config = dict(
    n_layer=16,
    n_kv_head=4,
    norm_eps=1e-05,
    init='normal',
    lr_head=0.00671,
    batch_tokens=65536,
    steps=6594,
)
Each number is 128 + 24 x the weight over its row's rms, rounded and kept within 0 to 255. Layers, rows and columns count from 0. The size above them is the row's rms in percent of the matrix's.

# layer 9 attention query, 256x256, rms 0.149, rows 131-136, columns 0-127
size [ 99 105 108 109  97 112]
[[103 146  94 163 126 143 101 136 133 149 114 144 123 121 112 139 116 116 132 121 103 171 143 128  95 160 119 147 101 117  97 121  85 152 146 108 185 110 131 133 142  97 137  94 158 100 142 114 166 148 119 146 151 146 180 143 125 128 151 140 115 133 106 135 133 126 131 101 105 109 115 133 116  87  87 126 107 125 107 120 142 113 122 166 142  90 129 160 183 133  85 119 100 109  82 120  89 100 106 147 127  97 137 113 119 103 135 125 127  99  87 123 143 114 138 140 149 160 120 120 146 116 107 159 121 108 148 105]
 [150 141 142 127 137 189 148 162 164  81 170 132 106  95 153 146 122 152 108 129 125 104 116 133  80  74 100 100 142 127 170  99  98 177 117 124 154 153 154 141  97 139 162 117 108 153  87  91 101 136 140  85  97 123 186 128 156  99 111 127 162 113 163 126  73 156 167 116 126 102 147 138 170 157 108 158  95  92 146 134 125  85 184 155 151 126 162 124 146 137 151 148  91 118  97 156 181 134 124 134 158  88 130 118 145 103 142 144  85 134 122 120 129 135 163 135 125 121 135 112 137 166 141 140 126 160 128 127]
 [128 124  98 123 172  73 110 123 124 168  99 117 114 136 130 115  97 173 101 145 157 156  85 170 140  83 139 132 102 133 169 148  93 166 134 127 119 136 134 110  96 146 156 150  89 100 151 107 132 154 138 180 117 158 120 157 122 124 123 142 102 115 169 136  97 131 149 139 130 143 128 156 102  83 163 132 127 128 121 120 140 139 165 127 135 104 117 133 102 117 125 127 151 111 125 105  95 145 139 105  95 110 128 111 172 128 110 155 158 153 115 157  90 117 152 110 127 152 170 115 166 153 144 131 113 105 117 132]
 [167  88 191 132 110  92 157 128  77 104 122 106 113 129 118 130 114 161 124 114 139 152 145 163 119 117 140 165  98 126 114 143 161  99 147 122 133 132 142 151 125 132 108 142 141 184 111 159 131 171 104  95 163 133 143 136 179  93 117  87 115 129 150 123 122 136 125 168 109 134 147 154 143 182 163 142  85 152 120 124 115 113 136 138 171 120  88 177 105 152 120 141 155 151 101  94 141 144  90 131 171 161 127 119 115 156 104 122  77 143 127 117 121 149  97 128 148 149 156 156 149 158 101 110 115  94  80 106]
 [102 100 170  90 142 127 139 108 159  99 157 129 142 148 142 120 115  92 112 126 189 109 136 142 128 122 153 106 162 168  93 142 141 147 139 126 136 115 133 169 138 128 150 145 129 127 123 137 126 151  98 127 139 171 129 139 104 123 108 147 126 189 160 108 104 102  78 135 130 123 129 142 149 148 144 127  96 159  79 129 120 142 125  61 105 126 155 124  91 127 124 136 117 134 151 156 135  71 144  94 102 155 129 116 114 189  91 100 119 156 119 139 127 119 120 114 142 156  88 137 128 155 105 146 137 152 150 127]
 [ 87 120 152 164 142 147 151 136  77 128 106 145 155 162 151 169 132 131 152 123 169 126 144 130 124 130 122 114 137 105 147 116 165 155 145 106 152 103 106 101  71 120 111 115 138 158 152  94 114  67 176 149 102 120 133  87 139 144 138 171 130 149 128 150 138 142 121 163 146 121 125 138 146 165 144 140 105  94  90 160 116  97 149 125 116 173 149 134  88 151 131 150 129 124 160 131 137 142 134 180 112 101 105 135 136 164 149  87 160 111 119 164  70 136 146 153  92 153 139 145  75 160 157 120 143 123 133  98]]
# layer 9 attention key, 256x256, rms 0.151, rows 131-135, columns 0-127
size [107 104 105 109 103]
[[133 151  72 136 129 103 144 124  98 133 108 182 148  98 110 148 137 103  98 118  89 172  99 100 117 119 133 138 118 144 139  90 152  98 160 115 145 113 160 157 140 129 137 128 133 138 144 140 122 154 123 125 166 122 142 150 134 157 108 131 108 141 100 134 168 114 185 110 146  85 143  87  80 138 108 154 153 152 158 106 181 116 142 119 160 143 143  98 114 128 119 112 103 131 122 100 112 129 125 124 155 138 137 145  87 139 109 149  71  86 128 136 116 166 130 126 122  98 135 153 116 151 134 149 101 118 173 141]
 [110 128 118 142 144 144 157 131 139 118 128 106  89 106 165 107  80 148  98 113 104 142 119 127 121 126 128 126 208 131 108 139  99 182 107 119 146 140 130 146 145  89 125 166 132 100 116 106 144 152 145  70  94 118 140 117 148 146 144 138 140 107 110 117 129  89 138 142 130 125 128 170 138 132 123 105  97  95 143 114  99 138 152 132 130 127 139  97 100 152 180 102 145 134 113 159 145 116  73 136 141  71  97 124 158 154 149 162 121 127 131 158 140 113 118 113 136 108 130  99 141 169 162 110 117  98 125 123]
 [149  98  84  90 147 145 109  89 139 146 113 134 117 123 162 122 160 181 103 135 156 126 102 136 155  98 143 169 115 118 130 103 141 165 142 126 125 188 164 109  57 138 136 112 110 180 149 105 145 153 115 132 165  97 121 136 138 165 106 133 111  98 178 152 130 101 134  99 123 135 143 116 125 101 126 127 109 110  95 127 121 119 162 106 149 105 132 175 114 101 122 145 165 127 133 154 156 134 125  90 146 103 125  77 123  98 113 110 173 104 118 149 126 140 149 147 142 138  99 126 155 139 174 138  99 148 111 158]
 [120 142 181 121 116 114 136 171  96 107 132 112 121  83 112 132 127 140 143 116 111 135  88 146 169 104 114 152 138  93 114 109 174  94  89  73 132 127 171 102 102 104 110 117 141 144  56 130 118 126 108 134 172 141 126 129 147  90 166  69 125 131 116 178 117 115  66 118 110 165 134 146 117 168 147 149 117 142 127 176 102 141 162 163 138 144 104 113 137 116 132 139 141 127 181  87 148 119 106 143 101 131  68 139  79 125 122 126 148 141 107  86 142  85 120 113 141 111 109 120 112 152 154 143 140 120 131 157]
 [ 89 138 130 149 129 105 159  94 143 118  93 134 131 155 156 110 128  85 112 125 168 158 127 116 111 135 126 155 149 151 132 152 112  99 171 114 139 166 105 135 121 116 152 180 123  88 131 110  96 128 153 153 144 117 126 142 115 108 153 137 116 165 112 131 105 113 139 148  66  78  92 166 128  67 156 130 138 141 110 147 125 168 162 148 115 145 134 121 131 155 123 122 127 123 134 143 127 158 137 113 113 139 101 123 118 172  56 123 119 112 132 179 149 121 116 150 118 101  95 119  88 117  75  81 132 155 134 169]]